python train.py --n_kv_head=4 --vocab_size=8192 --norm_place="pre" --rope_base=10000.0 --qk_norm=true --attn_scale=0.102 --bias="none" --init_std_qkv=0.0282 --init_std_up=0.0282 --warmup_steps=0
Each number is 200 + 40 x the weight over its row's rms, rounded and kept within 0 to 999. Layers, rows and columns count from 0. The size before them is the row's rms in percent of the matrix's.

# layer 4 MLP down (transposed), 2048x512, rms 0.08, rows 855-961, columns 256-287
092,214,182,214,168,206,238,198,182,229,269,198,161,176,160,203,223,196,182,146,191,174,155,225,195,208,199,162,156,245,182,161,201
093,182,185,219,236,206,225,252,259,226,167,180,120,204,116,196,144,199,177,248,169,234,145,161,248,239,148,149,239,243,108,259,146
101,176,188,171,217,178,228,190,188,202,263,199,146,244,235,165,220,149,235,134,133,223,164,230,188,156,205,172,199,190,174,245,227
099,213,192,227,243,230,270,204,150,172,238,230,167,172,194,220,212,175,209,207,210,220,188,216,165,121,260,178,217,168,229,162,123
100,228,181,235,182,248,192,192,219,136,156,212,80,246,225,202,182,141,251,119,142,199,229,279,215,107,190,214,236,180,219,141,187
099,218,192,153,171,203,213,152,198,237,238,251,151,256,247,181,191,175,277,244,237,207,152,208,190,225,179,190,139,233,252,133,232
105,250,196,186,133,281,192,194,212,122,171,166,209,196,203,260,232,156,210,215,243,260,212,192,188,250,238,179,194,167,150,188,233
094,190,187,230,208,202,201,180,226,159,225,241,173,257,221,189,168,186,226,205,226,116,272,182,212,106,220,163,204,225,238,234,107
103,144,173,206,236,222,233,185,199,280,182,178,238,243,254,190,239,202,226,247,181,243,233,180,202,150,187,265,207,197,209,136,207
107,256,170,205,193,253,141,190,213,238,128,279,245,135,187,177,242,187,221,188,195,254,197,214,179,206,195,273,168,189,159,239,294
106,142,266,258,230,62,173,255,164,234,165,185,154,204,165,186,208,221,216,136,241,228,182,223,195,234,177,201,205,202,186,216,195
107,155,252,250,153,167,217,323,208,180,162,150,220,253,186,147,200,203,160,181,269,197,189,151,220,182,287,217,183,187,186,191,217
095,133,208,203,235,171,171,247,202,184,272,177,112,155,208,211,217,179,174,244,173,162,190,206,165,306,171,221,169,201,256,289,206
091,251,202,215,182,207,245,246,218,206,238,175,230,152,303,191,219,160,186,200,217,227,250,217,181,234,205,181,143,217,226,211,183
102,248,203,278,226,189,180,178,179,250,151,213,213,173,240,82,212,241,243,191,212,219,110,229,88,189,174,212,162,158,152,165,222
110,207,176,184,125,214,135,168,183,229,171,158,163,183,153,180,158,205,193,228,269,181,239,113,209,233,235,223,208,286,232,223,275
091,208,219,166,244,244,207,228,126,218,154,201,177,179,271,250,204,225,189,208,184,237,163,218,210,221,200,145,209,172,119,242,221
108,233,296,131,131,157,171,257,209,272,207,221,299,178,234,257,239,238,193,197,151,196,200,219,210,251,195,235,241,223,227,219,239
096,90,228,229,217,235,209,177,215,203,114,225,173,178,188,198,189,200,205,178,254,195,135,226,200,203,218,162,214,237,249,143,164
112,227,167,201,188,128,141,174,156,259,244,213,209,296,177,212,206,216,249,204,149,150,161,241,152,264,203,300,183,170,163,223,234
102,240,226,184,172,247,226,258,241,158,254,131,209,209,260,258,225,236,171,279,203,130,140,227,86,165,143,175,140,216,215,212,148
084,250,198,185,195,214,225,190,127,260,148,198,212,228,206,201,181,165,164,165,255,216,135,241,225,257,248,224,227,211,193,162,197
115,178,260,239,165,253,213,148,211,213,182,214,206,130,234,237,96,208,167,265,162,205,197,149,243,189,175,136,210,320,148,238,207
095,232,269,266,168,222,198,184,226,207,190,95,177,274,270,198,148,191,245,208,222,158,238,203,186,176,167,201,234,227,223,264,211
093,132,175,220,158,168,137,182,212,223,190,200,88,167,140,197,275,174,202,201,147,276,236,188,89,205,225,205,166,254,204,212,286
099,256,145,159,224,181,212,152,155,206,172,227,262,108,139,157,265,178,235,248,234,156,153,125,226,176,233,207,136,173,124,252,197
107,191,215,264,188,176,204,183,258,194,212,137,176,206,295,260,234,176,198,219,211,132,116,161,210,265,173,178,169,259,197,259,191
087,221,203,190,140,287,174,227,186,283,215,214,214,234,207,207,134,181,205,213,169,241,242,248,172,244,261,120,241,190,239,196,121
080,200,198,188,280,175,202,223,190,218,213,221,264,227,189,206,300,200,171,204,161,193,117,195,143,233,238,247,166,107,204,185,249
104,239,170,202,186,181,167,176,191,169,203,199,216,147,201,311,212,221,294,227,193,149,244,233,180,164,190,278,253,155,168,180,186
099,238,256,217,160,198,238,174,141,208,224,152,133,296,202,205,186,190,228,205,129,203,134,199,203,182,185,111,184,202,226,178,180
098,159,188,259,231,207,206,137,196,213,216,198,207,137,278,255,238,295,143,136,282,266,185,216,201,239,239,152,216,204,161,288,161
102,196,198,214,177,217,196,240,244,214,149,87,237,173,230,177,268,216,131,137,182,166,165,192,198,196,227,154,190,208,201,228,177
094,204,170,232,194,285,137,171,189,219,125,185,183,243,182,216,161,225,205,192,204,97,159,159,179,229,208,158,206,263,177,194,169
094,157,118,215,192,205,206,180,177,210,200,148,172,231,184,201,277,208,189,107,179,220,226,131,150,161,229,176,171,198,192,207,188
102,208,264,209,239,190,257,126,189,255,188,231,203,261,242,232,207,116,245,184,219,176,167,174,235,143,216,201,188,153,194,179,147
111,158,239,196,232,251,159,237,207,196,136,248,140,240,173,194,221,251,214,209,209,170,215,191,198,167,185,195,194,199,153,229,124
081,220,211,220,213,295,191,126,241,224,170,203,204,245,247,210,192,137,216,182,220,192,173,131,212,242,172,163,174,213,193,189,129
102,234,198,183,110,156,238,168,213,172,235,247,195,247,243,141,176,212,158,192,183,154,174,118,164,198,229,194,215,235,253,216,243
096,230,257,180,232,160,180,176,168,257,224,249,193,165,232,281,169,222,152,195,220,200,226,265,209,127,163,203,207,174,211,229,154
094,222,228,219,243,244,197,161,216,225,225,197,197,239,306,168,169,224,254,181,285,198,232,231,177,198,153,222,154,259,200,205,99
106,212,177,217,174,164,222,199,181,259,212,248,226,205,239,165,219,193,156,252,141,158,232,171,271,203,197,155,218,240,223,130,176
102,169,197,140,275,244,173,201,166,153,163,174,177,248,201,205,139,141,180,221,166,180,200,221,199,205,227,114,206,126,175,194,169
103,186,245,208,256,185,206,190,190,192,219,233,211,166,173,170,225,142,222,213,205,166,186,282,134,198,125,154,168,207,245,217,190
108,203,164,162,178,212,202,185,188,178,260,175,237,237,220,267,126,209,225,143,216,95,217,192,177,101,141,206,178,163,195,127,154
103,220,184,198,243,150,196,192,183,152,293,204,235,160,159,209,174,188,283,179,214,249,222,213,262,207,229,187,201,148,239,258,203
111,188,166,188,172,136,272,209,197,213,202,198,223,210,172,122,217,207,282,242,179,231,242,191,135,239,139,198,181,113,139,215,233
097,253,181,196,209,219,264,186,135,190,151,207,144,151,144,193,238,227,263,252,165,148,151,155,238,177,188,187,202,243,223,243,162
109,239,274,166,187,213,268,210,200,222,181,103,196,176,225,238,187,136,169,209,250,206,167,165,153,131,198,193,227,279,181,139,179
090,206,258,219,235,253,180,206,211,180,188,181,182,160,237,208,239,206,193,152,216,211,242,206,191,197,218,153,195,209,151,232,180
109,186,167,221,188,197,223,223,223,207,139,218,196,226,199,257,169,256,223,211,226,202,191,205,150,235,242,221,213,254,230,160,143
094,274,147,195,197,193,169,137,204,276,172,187,192,197,229,270,201,197,197,253,157,192,222,230,185,207,176,180,116,193,193,139,187
100,222,207,176,206,230,211,251,141,215,268,216,180,206,206,244,158,270,245,246,238,152,247,148,204,178,152,253,141,186,242,166,211
110,204,156,79,234,142,195,179,241,232,240,101,213,104,142,204,196,191,281,235,176,171,150,252,158,181,181,179,275,202,202,174,208
111,209,252,226,154,180,183,257,223,213,286,167,127,247,204,256,93,187,216,205,317,171,172,208,238,222,205,252,202,281,275,107,238
092,218,204,182,182,186,219,277,260,200,173,246,288,167,202,211,267,150,132,184,189,134,140,246,201,177,156,193,200,176,223,231,199
098,254,142,226,167,187,263,154,181,177,117,199,179,169,210,218,152,259,174,214,201,225,170,179,209,186,228,178,167,211,208,170,130
096,142,173,244,248,156,232,183,183,177,231,175,171,144,183,213,187,164,245,203,275,192,197,236,172,167,175,104,150,209,181,195,286
101,198,224,177,216,185,181,243,222,195,179,205,229,163,201,218,143,195,145,247,130,189,246,206,268,195,176,146,190,162,221,156,161
096,211,265,153,223,183,160,140,252,211,227,228,127,139,196,255,223,197,88,178,138,223,181,183,121,206,166,211,252,219,216,159,174
098,148,301,195,179,223,224,191,162,137,184,131,148,166,89,189,179,245,167,221,209,160,255,172,228,107,147,228,231,249,164,200,235
090,185,143,199,198,186,169,182,178,224,168,276,178,210,323,239,163,270,214,198,258,253,174,139,167,271,212,238,164,225,225,176,180
098,233,199,216,201,161,234,176,219,196,196,209,151,221,224,214,162,163,228,212,75,275,200,153,187,213,163,107,273,240,278,241,220
098,162,110,265,317,235,298,182,231,216,229,211,198,187,263,172,255,189,176,168,261,219,229,222,270,192,244,198,187,141,146,205,197
103,236,198,244,212,201,228,152,216,189,203,207,81,199,223,170,136,185,181,165,158,245,209,146,250,274,174,209,200,218,179,165,160
103,232,273,225,175,243,213,240,226,215,204,200,154,192,185,314,232,243,158,231,154,160,155,294,224,187,164,208,184,154,178,169,222
097,197,191,105,152,260,167,227,131,153,212,211,214,236,190,207,277,220,207,231,233,208,183,213,221,212,189,192,135,216,186,262,175
088,206,224,237,169,195,220,228,197,194,151,167,183,204,227,194,235,255,222,170,182,173,277,199,197,167,206,158,205,222,176,277,189
113,225,205,253,244,229,252,168,246,130,177,174,263,240,187,162,155,250,180,227,230,180,206,245,188,211,236,219,209,322,169,205,216
111,212,279,134,187,204,197,133,213,190,200,108,150,210,156,236,167,155,208,264,165,161,245,235,271,262,167,147,192,244,169,199,194
098,235,98,247,191,238,260,195,222,223,198,183,175,226,147,229,211,211,154,191,112,112,152,216,161,184,215,134,189,166,163,178,256
107,180,219,208,217,205,259,215,133,186,219,227,228,210,191,213,174,256,124,218,197,137,208,234,232,156,180,165,220,186,220,125,193
115,158,171,276,161,170,128,296,268,138,167,169,149,227,232,164,173,174,155,218,193,147,254,113,208,191,185,252,148,186,247,200,254
109,191,245,194,188,207,161,210,205,212,193,208,169,295,151,188,207,256,216,243,228,203,235,241,203,178,203,175,224,227,192,213,238
108,188,221,155,201,168,181,133,175,164,305,140,235,148,197,233,239,205,155,145,178,182,315,178,180,119,201,169,206,153,208,224,219
113,218,204,191,193,205,227,219,143,292,220,256,220,218,194,189,198,206,193,230,84,243,208,188,159,159,277,206,128,202,264,209,135
105,198,159,204,207,198,186,261,246,221,218,198,181,231,251,213,236,168,205,170,268,185,258,190,244,130,235,256,223,151,167,197,254
101,221,142,214,191,204,284,217,157,179,252,179,239,147,128,210,226,200,157,149,206,173,162,133,190,191,237,269,163,251,221,204,238
103,190,111,299,79,241,273,218,237,169,182,132,210,251,205,234,188,210,206,130,252,216,190,171,249,196,205,236,177,246,162,183,221
102,156,139,219,177,37,139,159,161,154,165,143,236,172,121,227,293,124,168,266,168,273,188,219,192,210,160,278,245,174,196,181,238
104,213,177,265,176,162,254,314,218,117,183,216,253,197,168,236,260,203,164,160,224,282,189,253,148,205,84,173,234,130,223,178,244
104,139,189,275,172,194,177,160,252,214,153,155,164,195,174,234,203,168,264,247,238,181,167,213,163,172,236,207,204,155,234,232,182
103,211,192,217,191,239,178,173,181,192,175,217,148,202,245,224,182,168,218,211,165,213,91,214,244,178,170,202,229,211,230,141,222
108,170,214,189,209,171,146,230,215,242,207,148,134,119,180,143,194,157,225,177,221,252,237,201,223,226,271,177,200,237,272,207,175
113,220,120,142,189,240,161,176,204,158,178,159,163,279,220,242,180,195,179,270,191,127,287,233,282,225,203,182,184,219,237,178,186
107,182,223,201,211,194,185,182,237,193,166,208,152,171,153,122,186,215,203,180,194,159,242,201,135,204,260,108,214,203,207,184,132
089,196,235,237,211,118,217,140,151,214,195,267,118,298,225,215,127,207,277,270,194,185,153,198,211,248,165,123,218,164,172,200,256
107,186,195,200,167,258,212,225,244,256,161,255,258,205,93,209,113,197,264,203,289,225,234,210,185,241,254,198,186,172,298,207,267
106,166,177,173,152,164,224,204,194,140,196,146,160,257,198,196,235,243,220,211,189,197,252,234,205,230,199,295,192,166,233,172,139
108,205,171,217,203,150,179,219,195,169,233,220,202,165,263,155,237,214,150,192,212,178,234,281,193,172,199,248,198,108,196,186,227
085,254,173,222,362,220,228,193,229,200,99,225,167,188,128,212,281,200,136,189,248,209,188,211,164,282,240,189,261,187,270,252,255
104,144,184,172,174,131,212,204,258,163,193,142,204,188,239,198,205,194,252,185,206,132,138,191,249,181,256,218,153,229,221,232,307
104,201,195,249,209,250,193,186,241,134,224,261,187,198,192,174,176,178,181,179,84,209,152,273,199,173,250,172,133,219,247,203,251
108,212,242,177,269,204,169,172,234,198,122,159,264,239,243,170,193,219,205,227,226,227,200,287,185,200,163,203,217,240,221,231,230
110,252,233,203,191,180,183,204,153,223,176,153,223,176,188,266,203,178,176,238,211,219,185,183,236,215,211,277,220,245,185,212,259
101,242,168,161,135,196,273,97,119,228,174,242,221,151,193,309,229,266,179,204,251,227,189,171,234,182,184,234,129,228,196,189,227
106,233,241,151,147,263,223,221,163,213,242,199,239,187,196,157,274,256,193,131,185,201,194,197,198,198,274,96,164,221,119,184,271
107,234,175,251,145,285,185,247,134,241,228,201,152,270,190,200,194,181,148,228,204,180,210,172,151,190,265,226,271,242,106,138,231
091,206,206,241,196,195,213,256,183,170,170,139,316,252,159,214,214,161,231,209,238,200,224,230,191,159,256,262,198,232,229,228,227
083,204,177,219,262,190,228,223,237,151,212,146,169,236,263,236,196,199,106,175,228,160,203,259,193,220,209,209,197,144,219,285,188
099,194,208,237,224,233,240,209,214,190,264,158,261,169,155,247,188,230,208,229,236,164,250,186,201,202,209,221,205,193,157,149,155
096,279,147,235,137,227,210,183,177,224,147,177,185,182,214,249,216,268,253,175,166,162,258,170,223,177,193,233,187,158,227,175,182
114,164,224,242,214,221,255,168,277,228,247,169,209,175,308,262,218,172,143,237,175,186,241,189,261,236,188,243,232,208,163,237,204
103,214,166,176,198,210,200,232,127,202,164,128,193,125,192,243,146,199,163,215,202,109,116,237,225,234,206,193,203,173,270,205,152
103,272,243,188,197,263,191,233,175,166,194,265,162,195,214,109,183,195,202,182,204,199,168,240,223,207,131,218,193,161,206,157,126
079,242,219,177,287,178,208,233,252,124,206,168,216,201,179,229,149,169,189,200,193,257,221,199,189,230,172,166,205,239,170,197,185
103,158,205,223,217,168,286,153,246,215,166,193,164,205,245,233,157,247,267,238,154,160,220,220,246,163,179,203,185,216,310,226,237
# layer 4 MLP up, 2048x512, rms 0.081, rows 856-962, columns 256-287
090,190,228,220,175,235,262,137,169,160,245,171,241,212,274,236,271,166,217,254,173,231,143,230,145,131,168,218,153,167,191,215,187
091,220,181,165,199,185,167,320,203,191,187,217,134,204,188,234,185,201,176,169,120,203,176,227,184,224,187,247,174,137,237,165,172
101,229,151,209,236,232,138,239,193,198,208,131,243,182,106,274,166,174,281,183,273,219,210,192,196,180,205,150,223,222,177,215,186
100,214,160,178,215,197,241,173,178,192,208,212,190,248,194,201,239,175,206,208,224,212,232,193,265,127,231,180,230,154,172,172,229
100,277,216,229,208,211,172,242,229,210,204,198,182,264,227,202,217,197,162,295,256,237,201,133,269,180,179,195,213,143,186,194,183
099,211,187,253,150,190,284,136,151,199,192,157,233,201,161,149,198,198,196,218,205,189,212,187,251,141,217,161,177,207,243,170,203
097,230,158,230,227,152,245,168,200,243,240,168,183,223,195,228,206,190,123,144,205,130,250,262,194,201,216,212,265,193,212,277,142
102,218,180,203,190,237,230,167,178,199,192,229,265,197,290,166,135,204,158,200,147,143,132,202,197,185,161,178,195,248,226,229,293
107,166,163,281,203,173,149,291,266,158,183,299,188,143,189,179,229,124,216,223,164,187,127,262,207,155,178,229,176,217,220,167,247
105,205,215,160,225,209,126,218,162,204,152,200,201,166,224,143,171,180,242,183,208,251,228,186,207,258,174,93,212,248,296,242,157
108,207,192,163,180,284,180,214,249,194,208,221,205,216,206,179,227,248,238,208,167,173,196,260,275,161,234,244,136,221,198,252,237
097,270,209,241,170,216,221,276,191,180,165,208,149,198,144,243,245,162,256,149,177,197,166,168,171,179,216,185,242,223,170,162,256
092,196,205,220,178,222,155,200,187,217,238,224,174,176,208,232,147,253,242,122,166,237,201,262,188,141,164,232,201,178,138,224,248
104,195,146,265,224,206,120,152,178,176,209,179,195,212,213,193,131,220,181,292,193,238,153,171,199,205,227,181,178,209,209,176,211
106,226,175,171,165,188,164,232,208,171,149,208,211,195,182,199,168,229,207,190,175,181,218,236,149,151,173,127,191,224,201,205,283
092,148,149,179,227,234,232,196,153,160,274,241,262,235,205,253,237,234,219,267,226,247,216,176,191,269,175,264,257,227,192,222,230
106,199,195,244,192,231,189,241,229,195,219,226,223,202,269,130,186,241,219,241,243,196,247,222,246,185,265,158,213,134,287,226,240
093,224,191,188,195,172,236,234,225,180,182,133,174,213,171,130,267,187,154,215,213,202,222,153,245,231,174,188,178,196,158,201,174
108,198,201,228,212,214,240,202,155,272,260,241,143,231,240,175,161,199,183,185,302,270,296,275,184,145,196,277,170,191,175,223,129
102,182,197,180,146,152,247,175,95,215,164,220,180,177,111,172,219,240,169,203,191,202,229,98,166,169,182,198,244,152,227,277,239
096,108,191,239,225,244,172,204,137,189,191,191,253,212,142,230,127,245,200,195,251,143,227,241,263,156,137,176,151,223,139,224,244
111,209,133,177,232,225,116,184,259,228,168,136,234,254,226,175,169,264,224,181,151,91,256,187,216,147,203,196,121,155,150,223,214
094,182,236,161,258,174,231,181,258,231,103,196,222,256,203,209,162,171,204,161,223,148,225,176,162,206,163,164,198,151,202,272,171
095,174,112,99,208,126,163,153,202,169,219,208,195,199,162,208,185,194,165,193,136,153,275,211,163,175,170,188,127,204,222,202,227
107,216,176,186,203,297,140,205,145,228,161,206,226,156,139,206,229,256,196,239,162,169,222,228,137,164,175,177,183,184,233,222,203
105,215,179,167,204,211,146,159,232,244,208,222,169,204,215,132,163,230,281,215,188,202,143,215,160,164,179,220,217,265,230,206,226
084,204,143,209,201,241,130,145,233,158,144,263,182,271,150,240,272,166,183,269,192,190,209,122,210,270,270,192,161,148,218,199,226
092,206,198,159,230,188,215,171,282,189,222,194,241,223,222,176,134,154,174,184,166,243,169,194,156,159,212,212,229,168,187,247,177
102,184,209,192,236,206,228,284,253,233,210,200,165,229,256,180,186,163,214,233,150,253,165,237,158,174,111,141,256,196,191,233,198
103,160,211,168,168,195,198,117,232,231,167,235,154,151,204,213,182,147,193,198,169,253,183,145,175,238,210,215,186,190,177,205,197
095,168,263,234,101,197,227,188,178,138,197,203,230,229,260,216,182,172,216,158,147,263,199,232,137,240,179,209,257,301,247,168,241
099,241,205,276,129,123,163,197,178,265,208,226,254,178,275,201,256,182,276,243,203,172,210,165,119,223,231,183,240,160,165,153,218
093,204,243,252,116,189,138,163,214,156,149,251,223,195,189,159,258,196,179,242,210,249,162,149,235,190,204,153,230,223,145,199,191
091,180,241,156,185,159,169,182,304,232,247,259,257,136,195,239,262,154,236,194,131,271,193,248,229,195,303,218,178,211,189,214,115
098,247,189,147,192,249,205,166,142,290,192,169,185,133,163,222,199,205,172,197,224,199,152,232,244,239,238,132,196,217,196,227,149
104,228,178,178,161,184,198,221,188,176,180,241,216,232,189,209,185,256,213,212,207,222,165,201,180,239,181,184,152,241,206,245,238
082,169,232,228,224,236,180,217,207,270,229,156,153,202,277,190,190,243,199,212,236,235,127,159,180,135,173,253,228,184,233,206,229
100,228,179,203,200,229,199,152,186,256,186,174,248,231,191,225,239,203,216,190,178,160,242,227,223,191,199,156,197,116,199,123,206
099,217,110,116,183,175,204,155,147,151,142,237,249,228,183,223,222,227,213,196,132,282,140,151,270,150,238,166,155,203,261,191,223
093,168,267,228,244,179,255,97,216,146,207,181,194,206,167,165,240,209,173,238,146,277,237,200,250,200,236,241,95,264,227,162,180
105,183,179,182,159,271,181,107,222,174,275,242,191,185,207,220,201,164,149,189,155,202,263,192,171,197,112,168,130,130,213,147,175
098,208,215,212,179,140,129,183,134,165,246,233,236,210,168,174,133,260,175,170,193,180,167,241,233,216,215,115,198,143,159,211,140
103,286,153,234,201,204,306,165,231,150,248,203,230,217,203,215,236,190,158,260,289,197,191,239,168,173,287,176,153,188,262,213,210
103,203,151,176,206,228,220,191,230,225,142,238,209,177,253,205,167,199,222,125,274,225,197,170,220,149,101,207,225,188,196,182,191
099,178,190,223,258,237,181,298,204,199,218,184,192,185,186,185,176,183,134,90,264,195,199,122,322,263,201,236,197,202,217,204,181
111,197,149,182,191,200,196,162,178,184,242,276,178,202,242,183,217,138,178,273,201,206,193,265,182,250,217,144,231,243,239,225,220
093,181,181,151,184,211,224,210,239,232,217,220,213,241,150,193,211,172,195,141,220,232,188,243,175,218,202,171,160,229,292,143,181
107,226,147,175,171,137,297,138,199,259,180,171,284,131,204,187,266,103,187,330,277,168,184,170,203,173,211,179,210,265,232,187,222
096,315,187,193,197,219,231,157,230,200,259,214,229,193,209,222,150,238,193,282,181,158,272,187,85,242,236,211,153,227,176,235,289
103,175,220,136,206,221,217,148,198,180,163,216,238,237,171,164,176,299,167,232,240,160,254,227,136,240,203,84,179,278,177,135,169
093,185,185,171,184,220,213,260,211,169,196,246,179,238,166,236,227,156,190,188,189,198,227,203,135,238,214,202,162,183,157,240,148
097,230,192,254,95,330,263,224,266,252,229,208,187,262,310,142,242,242,235,179,155,237,183,190,226,208,191,169,221,172,177,144,233
108,163,219,219,252,212,140,208,172,245,227,231,228,187,100,149,245,170,121,207,199,189,127,261,175,180,294,161,204,225,282,206,169
104,194,154,184,204,147,268,173,235,126,211,200,186,242,181,136,170,195,178,221,159,175,231,172,158,283,145,247,135,221,208,181,215
100,249,205,184,206,159,248,164,201,156,189,209,167,139,236,289,179,298,278,177,216,273,202,191,214,162,206,150,128,229,148,137,234
099,156,206,260,203,201,200,243,171,202,173,160,168,179,202,197,150,197,203,146,171,242,225,172,199,194,130,230,275,258,236,203,189
094,243,214,264,172,209,232,133,120,208,232,265,220,202,238,157,174,205,297,261,255,275,186,213,253,172,246,196,148,252,126,136,271
103,212,196,205,145,307,213,132,120,172,166,192,176,184,234,207,274,249,293,154,249,163,247,232,162,242,245,150,200,269,195,167,179
090,235,180,195,130,147,152,223,230,121,187,239,264,154,254,159,173,179,248,193,62,250,264,210,207,144,198,198,197,188,299,187,163
103,216,178,232,198,163,219,139,199,98,167,204,235,220,227,209,150,197,129,221,207,270,225,176,114,199,225,224,158,193,214,143,205
090,171,206,146,226,249,176,186,209,225,207,189,279,191,131,214,178,143,195,206,202,221,226,238,230,181,192,208,203,147,201,190,236
103,254,141,264,166,182,178,192,197,189,166,230,188,245,228,181,200,252,123,203,226,143,195,179,148,270,255,213,245,192,186,223,209
098,169,253,198,224,186,133,223,56,232,337,178,228,130,162,151,183,164,240,214,125,149,192,234,198,228,221,200,130,216,214,173,184
115,159,195,251,200,214,219,214,220,247,156,184,171,196,254,188,147,186,209,212,219,209,177,179,253,211,251,200,209,163,205,241,201
104,254,242,256,170,206,245,139,190,187,124,172,220,207,180,134,168,238,238,140,244,270,267,165,164,129,192,200,214,232,188,173,169
098,210,72,147,190,225,200,177,263,291,186,230,209,234,287,243,173,158,214,275,176,258,234,200,203,204,153,174,126,106,188,156,247
095,181,213,168,202,231,222,160,196,169,196,196,230,224,206,184,228,186,175,178,155,194,138,229,226,166,209,226,143,228,220,174,223
107,174,151,250,96,192,261,118,186,150,164,228,212,189,268,150,151,222,159,181,169,171,176,194,146,184,202,203,209,265,193,239,169
108,223,213,219,194,215,226,125,202,173,214,176,216,234,177,191,180,186,199,215,150,244,251,178,231,191,180,209,161,228,249,205,209
096,216,137,186,256,195,168,132,226,134,264,237,147,200,154,186,214,252,178,200,232,159,248,196,257,202,194,187,179,244,251,175,213
102,170,202,149,133,310,203,161,164,187,210,157,196,189,228,234,186,149,176,222,191,207,140,225,99,243,298,174,175,170,212,167,253
112,205,221,197,239,175,138,223,203,202,222,192,256,232,128,171,192,160,182,196,195,180,217,198,312,284,198,155,208,254,236,235,154
101,171,151,173,154,219,194,191,243,170,218,217,208,178,219,147,201,145,223,193,196,181,198,213,211,125,218,150,163,156,165,183,164
109,172,179,158,199,177,161,144,259,197,171,160,171,229,216,208,264,182,244,267,147,159,226,142,257,309,209,171,202,250,212,210,213
103,246,115,198,148,240,235,183,259,172,238,245,189,218,101,188,218,212,182,202,91,236,195,169,178,169,159,147,176,231,203,215,248
102,144,120,197,240,212,185,248,200,132,175,195,217,232,250,208,205,228,212,202,93,230,224,244,194,207,208,224,213,146,195,209,235
103,269,142,229,230,187,146,156,236,222,246,215,249,147,223,212,192,239,127,209,210,170,173,252,186,224,200,219,190,179,162,185,215
100,107,168,353,171,204,214,232,195,241,164,104,183,197,258,210,204,244,233,212,197,260,150,224,215,223,239,181,211,219,264,220,175
097,153,238,206,112,153,117,166,157,197,159,297,214,208,212,203,214,225,226,257,210,241,147,121,175,176,204,167,228,186,211,237,185
104,193,127,204,244,179,251,226,196,161,148,257,222,196,237,206,275,232,230,163,210,243,284,152,175,220,219,202,163,188,182,182,153
102,232,240,188,204,173,255,213,137,175,216,203,280,161,197,190,191,216,269,225,181,234,177,138,178,134,286,152,229,188,239,198,260
101,136,191,212,253,201,152,180,194,250,194,248,167,121,185,139,131,210,208,271,178,170,244,201,244,225,232,215,278,186,148,210,252
105,155,200,199,209,231,168,152,287,237,163,199,211,184,169,180,236,257,222,199,152,218,160,180,177,204,239,240,228,223,170,120,179
107,187,249,209,82,175,219,167,169,202,171,254,273,250,215,168,180,179,300,256,193,292,183,158,253,224,134,162,172,125,198,250,178
102,187,200,225,207,211,199,142,215,217,195,253,186,233,165,143,187,225,162,208,182,170,201,194,214,286,163,149,223,201,192,231,113
091,112,123,154,221,197,165,220,203,162,311,277,208,240,136,234,230,270,95,242,188,166,251,157,189,206,187,160,186,150,213,287,168
101,189,258,281,176,173,201,260,228,225,172,166,258,250,182,224,216,200,254,257,218,200,192,248,84,177,246,146,147,185,236,149,188
102,243,184,225,232,186,223,222,149,211,238,126,181,131,168,188,183,198,208,245,142,207,222,174,168,130,202,114,271,277,209,225,186
104,279,233,185,228,171,213,235,117,135,189,240,213,236,165,235,301,186,221,276,237,206,198,220,259,225,233,234,229,156,167,189,132
087,148,256,282,202,259,209,197,186,211,174,201,174,204,229,222,227,125,178,117,218,257,273,177,196,229,204,227,230,192,235,177,236
107,193,227,224,216,198,181,193,209,170,246,200,181,227,130,239,231,154,132,203,156,189,196,270,177,176,181,231,255,209,175,242,198
106,250,181,149,208,204,208,142,230,165,208,145,288,182,95,227,262,236,217,223,225,175,278,202,182,148,248,273,177,230,161,203,230
108,219,201,176,206,240,217,265,204,228,187,187,218,197,181,197,189,257,314,267,187,145,168,170,224,225,204,190,94,228,180,221,185
106,177,220,194,187,149,305,246,180,108,172,168,137,188,210,233,194,100,182,191,197,231,206,233,192,118,219,228,202,224,177,167,225
101,210,201,217,176,176,149,258,215,160,176,190,285,190,89,206,241,309,181,248,161,161,243,102,262,268,192,263,220,200,178,202,176
113,222,248,212,179,185,241,244,248,167,167,177,170,204,194,214,223,259,195,182,206,162,230,160,99,149,255,246,209,225,194,154,260
105,190,204,131,160,173,144,164,224,146,221,185,217,227,190,209,203,192,186,262,168,168,168,139,174,220,185,197,262,270,234,178,210
089,210,136,161,111,220,158,131,191,246,147,222,132,217,228,115,143,181,140,197,194,190,169,153,276,310,185,256,251,210,179,165,172
091,160,231,147,120,213,208,163,206,167,165,218,242,170,146,148,163,297,206,187,211,139,226,210,246,214,49,198,179,237,193,136,199
092,168,215,182,203,170,203,185,291,213,205,255,164,175,136,285,268,195,203,223,263,170,216,210,152,187,206,183,196,226,134,210,216
093,243,286,203,232,185,220,244,200,187,178,167,201,197,201,230,204,140,186,159,248,181,136,198,243,190,235,210,171,216,219,298,219
106,205,159,194,105,261,245,187,252,232,253,138,166,188,227,207,270,223,219,161,198,232,155,220,166,204,207,165,206,259,196,192,156
107,214,177,235,176,189,214,271,206,153,180,214,203,173,253,200,166,188,232,259,147,197,194,151,127,144,145,187,179,242,232,206,191
102,174,172,241,189,190,215,202,247,171,169,211,206,197,147,163,256,255,193,271,146,178,262,184,149,207,191,274,182,166,242,136,141
083,140,179,185,198,193,201,223,166,210,188,194,153,169,225,184,178,193,269,190,161,196,194,214,147,198,214,171,224,193,197,205,227
105,138,218,203,202,186,224,190,113,170,223,197,198,186,273,199,241,195,309,199,235,172,251,258,174,178,271,239,196,171,255,179,178
102,197,227,212,190,209,197,190,174,203,259,230,154,145,165,99,192,207,257,255,237,185,212,153,137,202,208,229,200,196,152,230,246